config = dict(
    hidden_size=128,
    intermediate_size=512,
    positions='rope',
    qk_norm=True,
    init_std_o=0.00761,
    warmup_steps=78,
)
Each number is 128 + 32 x the weight over its row's rms, rounded and kept within 0 to 255. Layers, rows and columns count from 0. Numbers have three digits each. The size before them is the row's rms in percent of the matrix's.

# layer 9 MLP up, 512x128, rms 0.195, rows 481-506, columns 0-127
102:136102104116144143142134110123148135106135155180112076073087140088182096189110102067158124151130172145089138155115093161088146131130087144190215083061121052122183075081162140132137135052138123121120111104151066111182131114175124095157159073083116140144179121136175073117130099128181116131106111110143129148134106130137193198113128119089116140122118125087114101161111115147113106127111
109:119138155087030134142133120135136117077159106153124125126115073160144118074157138156119151105127110110101145139102156136128075171137163097118126139134076129098211123192127116074145093100109140057133136102159166034168206165114153124147159085124184141156104102099151132092141090141123119171100095144103192168158100112106134202123131149158116111118150143152134140109132104116163080185180
089:053142119157171157141121055087137206083115136124113120134149156088136134124103140129185082120121021097129173079105140145126152127138153129144098124109151165143145160108111122122125137037084155126104104132097120115121096108138149113196159138128106156134125166166072082103129106136112102091103163133132097033140140148164062180115124138141165166091172130108186188123111123117137088114118
104:137117117110128133135143099166107099076102098175101102127079150137140127138074134108109105105130114098135073148139163064102143101111060118084114188140073095079096125133100181088123164138173147145059083086130071169162130139073132188138108142085114098099154154158194157131159097111118131159135100104087155134102113188104077102149163075071126125120152145193119137113164084105085120071108
098:122077113106136139129153107067132053066127083104112069138095109160150129146170113195116040118133095115154158138131102105153112136139126123142128134131173159117128147203100105110157167121140113102103098113143138124155096137080165133106168084141168179166152112126155103116088095070143101148137131095126123125129154078131160143156137117072067128053188139120096111131225120171148171181166
095:082159148125152168118159093105129161130165143157154148144115127128091124160134150136097145094152156108144106089132166127123085155160072141116088085130077169178193139153152173122078081101110120098135076112120118179128038122149162089144095166179191110141109085115144124098176068155175130186175138092139147145090184130151101092098128161146127147148061060151129122103119166128068123162164
104:092141153132150159149114056175089142072164145119124116116144126152136091128141145138062135166226115118086173113103150096140164142097122123160070074135064133074136153097141166075151122158099094119116131089136127133118119132149094139101094121123127112157081165117083129174123116131148190168148165158194138107157121140162139128093146180106144105092186138132132147132163032120165073163190
109:171078131094107065110156120127093134109077127156141159107106093104139153171111105082081122117144096088106214103116135155079153176110146140110089138151113081113102117110180135124133157168114086065114132092145167134126095106125123111118132083185192103134152145154140103117115100137156131142166115162177187095103088141186089094101185175119123149066143082128121090163169151107142027125149
095:132102134114139199123151178124116071156131102112119145104164156137114064147136149183141113127165100116123082178166128117124158166145126101110117090087152189117121142175136176154100169154115106151096117164154089137138083120132137139146153147151157191138193192154135119099161096089188176124104141173059129139154176098174124126178116155175098085091077129104171102100161069107089133112201
096:130125086153048209129109127106104108118137127137102132097114134144154123131141130125101160109107160127178090140130130092108157147121073139099157106150163124117180079164146124126128126125070179120094157116190109211166091160108143087086188132184162187191208136131119109144161127138138140122097121139135196080138132095133164157117098149151077155095107173174128080102136113146077058107162
098:156155110119161140187169125116068113044101143172112098059159087087076148182165131165071134151151136128112138104135125131136156163159183135129100165205106143129194112110146118124181145152130097131111108065118151129144114089117135131099161164135174096075143098134115111093139171145193170132135129067126172109162119177162078147154128154142166130108119112184068141064134140141123135180139
096:131157134172109199079166150152108101135151127115173152163115131187193140151124177171058101067089097090120106125099134151095165133091197115106114048181109126135148129120106159079148109123152182080105128189206149098184121170159075158177111111100103162136126139094117140128176141067126078153111115147159135166145112125139164123165108105142154153107099093151139093116109128151109116152104
099:085188158130177152088152092150102104131171179057155096123112122126199173128150147107121118148040160149147156156139126129172137085147121129094108110131114063078089158142108133156098080109100145082087160138168149118110070131110124122195110159111073123139147213134163101180072128111070117151123124152137113160164082071111121115129107095156120105113191150097142133153122139077098149109140
106:165123086131149118098156107141059193094135070100170152135100129143153167144079142127157083109112171148160098079102117109130164125073144134114102121146073132062115199109150044178139145141140111052160155139128130113174137054090109140131135073148154115169066097139121177129129101134176138087133118052108087140174108162135123131143130090140176125179140101138162129085100154127123097119107
098:134166127161149142133169118098122153080159130133148130147108140093159123171142107132095147110144122146141167045196147160150157131106144164171144151085094164109151089102138131058103175156090153066150102119155074048128141130140073141173140076139128104167167146095101193089149164126099131192123076139102131094133131179105125124100193144101147072113142137166092142158146168137192114173172
099:083077144091137175125144116145165111160172156110136138142117114124116146181123093173131083112188115128137112168170132071071147097137096176129192147093171124159109107156126129109073161085129145126106084107093151108028118091130177177127082048109090134098126085096141154101124115160175149147089108152115105125187142117101116141139139170121060139122176145120121105083144075088075142089106
097:102101119115115130114095119182144186077099105126175168137160161121130187122138117124131131144180146118166114097132141166104192164140147190179102142159094140127095206142092105102152081056107123062161185205193130119110135147132137189098095131122138120135146091171081114140131197110115133098129104154194115094161129125124180073142154143097146103119109133115110147159121183119106059135137
121:124184172130115115158094092158127147118092076152100093107154130137168103152166122053152113201184092079096136146103123109102150161167114152130097079192122086120160162068103155165082130127102148093103084118072116141141093101147138103115140158099139143126173114192128125041123170182139092084113167145172113153139085126140119110119131151080164177127088099112177117092080157096092099142145
102:131127129105221041172101128088116154132117136168157118164130149127128127061076124128179170100117159154141111065135100132115148115114106130115197137092056111152145050134129096119104131121102105151136120124069135068128153136196040143146169086126105110125108114099113091107164161123144160127094118154201168136141133128165145142162143211164155084108136088134121122144101169158137137121136
104:140152104151093120124133138098134059130152185168133171133105118131177146153101174136193139158069167118204082084094116151138103097127050125145161090093140117128146137135111087149164145120125106092217183133167086140154111102153091125116197142130164144152123141125150121162193099112096062130141133100149136170130095160132089106129113113109099172120100182147094109125195157114134127063182
103:117111110105102108191186122125134195144187119127106163197113172213194144117126133126110153124103152111100164141145115212120159117144103133107137101071131116110119084140158112125197127085107193128117133138179134127064124145145088144065069134137139101129185130103098165139169133053160081084104119155114114146155148151125151196180109111139145145157161146122089108146136150166127168150106
093:143100153127066179159134158148182117162136125173114170116135153091123100102116118124099076088133169125168104089171103120137063047104094187142094121113098142108104100140154160215159113133129122127093124170086128116098122161088082120142118133176112125120091146130148179098191173126109092143100098115158133081103108152089121104117097146185176107039056102124124116128100128062103120162114
094:122122165159101130145108127110170118086133118153148135107123123148112184152110092135151079127046136185135101204084139130136083126100163099197112138169068165098118101200113110114152137131171132147122126153104176141105141159157070127168170091036095090116096151136118129187126102136142123161160112120111164120088088152104167126185102113145127066106117097157086143170109155063103111102190
098:110109101156128123152107139109134133166124114109099148100159180128137095113127168128089059186136080126094101181097152152142107097169154149155148147194185145164138108176124156173114139097189151114081103169128110140084084110149199108084147134102160066185098187155082126122066145096142128125114154120167095120190200133141102122117158136181106118138118123097098087110162061125070146131158
102:130137154158149140094085088152094178101112109149151128090169150158103097148070145141063139187115151046142149165155115120177109174097142144161146115093108103169137143145056156111130055130085105139120150161131096215147144098132151106113114102150137190142101109088151148147120168109058084109113119126069098161094092145129114056117149126126151146139187147146138069058164105128115155124137
093:071025104115105098143117124110144129126106101114081136117165075112148090144078126082082082175100150150152161108157102062155124140076109171173162105159136091084164152143144168111097127112128140076117143141069101157169127158182134155166182132126148141084143119091113172163098153121149096117178132200140167146123091176100092094116069117130079157094090107122166145173136112116152115105091
# layer 9 MLP down (transposed), 512x128, rms 0.072, rows 481-505, columns 0-127
109:126162161109104093206179119137069082177118120112104105173156104169160121112117077182138104060136129085169171090131160079127094146087106112161185120124159150124121149163159101122142111137120166135161198142115160070105087146151121168117121127138124075064173141129070122151123139098089113100129153174078069202063108152104139144088146128141172132115120113143132097159151114177179129114134
101:127169164186108160121084123145082094101172134102177090139088044133174081124129158075120101115081118163114092106082155156092119107051154074039146136127134090065197164126159130116135119143144133150115155091121181069131125102097198071142164177114114164126123124096099101104104139136113130110132112123131096132160097103090116174108134078146112146126116145127118196133128111102178151148105
090:132092157070097097160112196098109152134191119101153117155098106136172074139154143191133098108129153103107139074169156123098132170114155081086129143146084154142057096110105148153131149153141151133142148085139189174106137145123109136146178144146090158154155060134111119158173131107160086194153112067098129168156123110140134126151000119159107134104106136140089116139158150165144106091142
094:106129107105129118153174162152188044145130137114178169142173126129078089158128113144176161109130143118161170119169085140146127113164115131163127099138149177174144115101107072159135070059150092102134153170104136100103080173127117099134116139165136106139136123186080094092172174165111092098118113137133093110134149154165134190168047165201152152131150145131120140086153211134128155158166
096:172096167147132146117117143171079123026123162127136100179127116138112118161157107185124132199118142100042108107182128092176065141119130183128110071186163137161124122090098113128129150081129130111139127107080128097177116111105127110146122106089093118142112179076177095145129090127116179148107066141056133102148146113145196178156116133132117132112136125151097171145067084141105095118121
098:164176162141102084151112131142144149126138173103107107114144116111160099168156101138150128159124184118137159203082150102127200130125164122174141107140141068108066095130149115146161104150115079116092191102135158123120079136123056185123131136132099130071074153165082176156089128046088096146130154120112107120096156142117132097201099154112145156136152162158113138127117098184146083043105
113:102134123167136167122109083124135172130092184148135167148165124094139162106130142116099116090089132159107148172113061117129153169077108060103176152155160137170071142114146164153117144153143139098106201093141189156100100062131172105119123113124121141181086164151119112143148110110127151084158142130090114119109148190103148133127160124145055096152126215214090110164147140110126201128084
110:141159125143142156099117158118082097047100152153181154123118146156133197081119150120098089143125154170202105145152148105117146108122092068121115104094150149185087174158148120138149129140145086138120117127089093116071079119155128171107112104149154095140175060164147149161121178136095119147113159078061149140035103077154128155098137116094093160103128088104094165159148101083160132087080
100:122101139112109137087169156145148191148093056105094150178068088186134144140071128133184106141192136112093086110077096156109158082107167116132132091165064116161165186103159099115110163106112135124141132148115116109110070099139103128209096124139128147106125129116113175121131116142075142068133112092109145135148137118115095154193057089127134193087155144176099188139137139096114107170140
098:131164123127163173099129144149151139140116121077102119161136142151102148108105133082197132148192152151067115085065096155099116133100124117103157103112076088128152196136178136078115084157143132123128067070157124109169163141139159130167166132096101107096116097097150141113139219177102080105137107117163128152088130127133101169137113087189129163081167128120115157134239090135158116107092
100:146087132123143129089126182104108154179132123119129118157151126092177183064179154071192068096097142153174147096123107177174165079139080123105109193081087139110124117097209120099140143114137132164176146194121122143159137083080107138118144099083104093156151169148182137098150145127069122158119149129151081127137124135099129092149089100112119052165148146089136148098125104154138079168159
098:138101084145139110083089157138109142150128169128052047114103125058133153157137160101092083153163147049082166104117137186137128066141110121141149181105151152084179117151107114131087104108116147106154131047142066172117072127148136137089145144079117200124126186095129190129094103118183164124100136111080153096117138140134098160106151103150149119131157161120134112090127120091186131130109
089:164129088097064159113118145110105091150137130192200108060113096188081113165071138125100138102187152105136156124141094118143123142154158132072126117132111145102183094126137128133168140109088097102126128104106123121129149106145077172052128123069130077086109075146153136160176128104168170122062131172101146067104165121140151105099160176127069132138099107096053123153122133151134089164091
103:088121080137121167153221134158117150135168162111130219122154127111129164215176096138145178129097096161065147123158155113131206099122102130118091134159124116159138155106132124119140118110129109192198104130158082168132121091119170132118159124122142082132129141086108124123058181188179202131113179143144147154117123110108098116076178120125147122158135137159126059118099118102148108147124
099:129092062127102174043088078128115101151113151152171138114147150163157155133148130127140165138108102172074228121205111090148162129102116144142122083117167152139121112123134125056189104138114115133119118115091128071097105132118120120164168114092087195169171179105066069118128153106089145125111117135071177146091114085114114161065086116146144101131134136160127141138094100119099120097093
098:147147107133129108108102148133166128124128163166119151198110149099111148076155201095109125179082144116108162105153101126090167108149075138053152120129148186103122152103124067121157154147166139112103103111088157124135099082121110119133073159216122058114119118083148134126153187130084136136094083118108150165187100120149090132114101086132054132179174064069146123134114122133141173074140
090:198136156104118154145125146150184167142114112102115125132076117164138130108180131162130140086130110177145115159103111125123078166166088072037194194085132117155171138206139130135168135111060160135136128104136070120122127167099099137139110150123152108185167091168142130157109135112145196161129134164145101060125158108155126103182116086088155120152106140145125121099193129060148111137091
138:134155141150116092154108087140147125135085135166127104109161055128169140171056147118146160132194023086099152116115122117094138134115092092097141077138107156125185114120145138136159098137099116132118107121064133111145114156141106135099141166105196079153088145147083138124126179156157136061102163105134108075148144132168148077100106144089132177075136067084179166102064087098119103150125
105:072161083114150155094116091134128103109175123128135129117111078167117101109153100097173060064159112071116087100100161134113157151114089169092078121179129095104089120109064144145186171127084122113089125114062088072202101095096176090094132152150147124144113123081120087137109150128080159110139160111111060143089109058119144139132163155170138137161154159164112097177154133146090129134145
101:090091168198091108098080170113160137083157111083167119114161151168142174161105123147116190057155109147119174122173138093161152137063115087127170121159117133125134119180111118099165135147133065161126071081115137166099104089088124166176160105057133122102165151125106147091067102151127158142161090137113065145111060153160096133115117187112193152132143096083140119107122147119136129116150
106:128103123134173152159076118153105099099064074109077072119094113081110129136142098173099128175167112093114106135091147169104120145139154101091177121147118160124100111056114155110127155080152118109123131111082054080159135147116121121156134162155143138119104165148161089157200106156134144130118151127168160059110171079125101027092171133149146153076115086092173088075104112099124092115147
090:167125123158148170081081140145169091150155159070160155158094116103127138196094099163080112101086157107136193130128132187167155140107128077149146093131189102123151206086144142105077167131130152110167144147096168098141131166104078142116140117090135160133148151128159204151129181115118100130139154112109149080213152162165124193191133139084147157157164165134159144156116148127089141120144
099:083090153121094136125152131116125081101119104156144126165152158123147106113159089158154137174092087114144077088107121108156154159087148086156095145102176192165106112173115085162145085150105114127141117081119155116055160144176134181092173111143151095134163109124188115077142118075178129144128060130164142072061118116167126181078141126097146139074180123082151159111176149096058116135120
102:138149146119097168111154093104071177184131083101139203162173103140146122106111165142100143147096156136163197132146155121145102137147137130087139147173153158112122138187136132143147099164134197139097142103104122136162160082166056184166119140121120129151117110126113127125147202152153192119095103062141130097114106117108192098088045154172092120214092095133101122127132177127100120113098
097:111173108106118069133152178098090146155108122126113154134145143172131199121149094110148066189169163152132137190128131040087102075150142127165135143139132177136124115051176167140157157107068146125124114133113134105148122173139145117116130125126121111097163133148080134135159097097134115150213145083147064105121137194137094152146173137110094132111113163131086167138012140123137150141123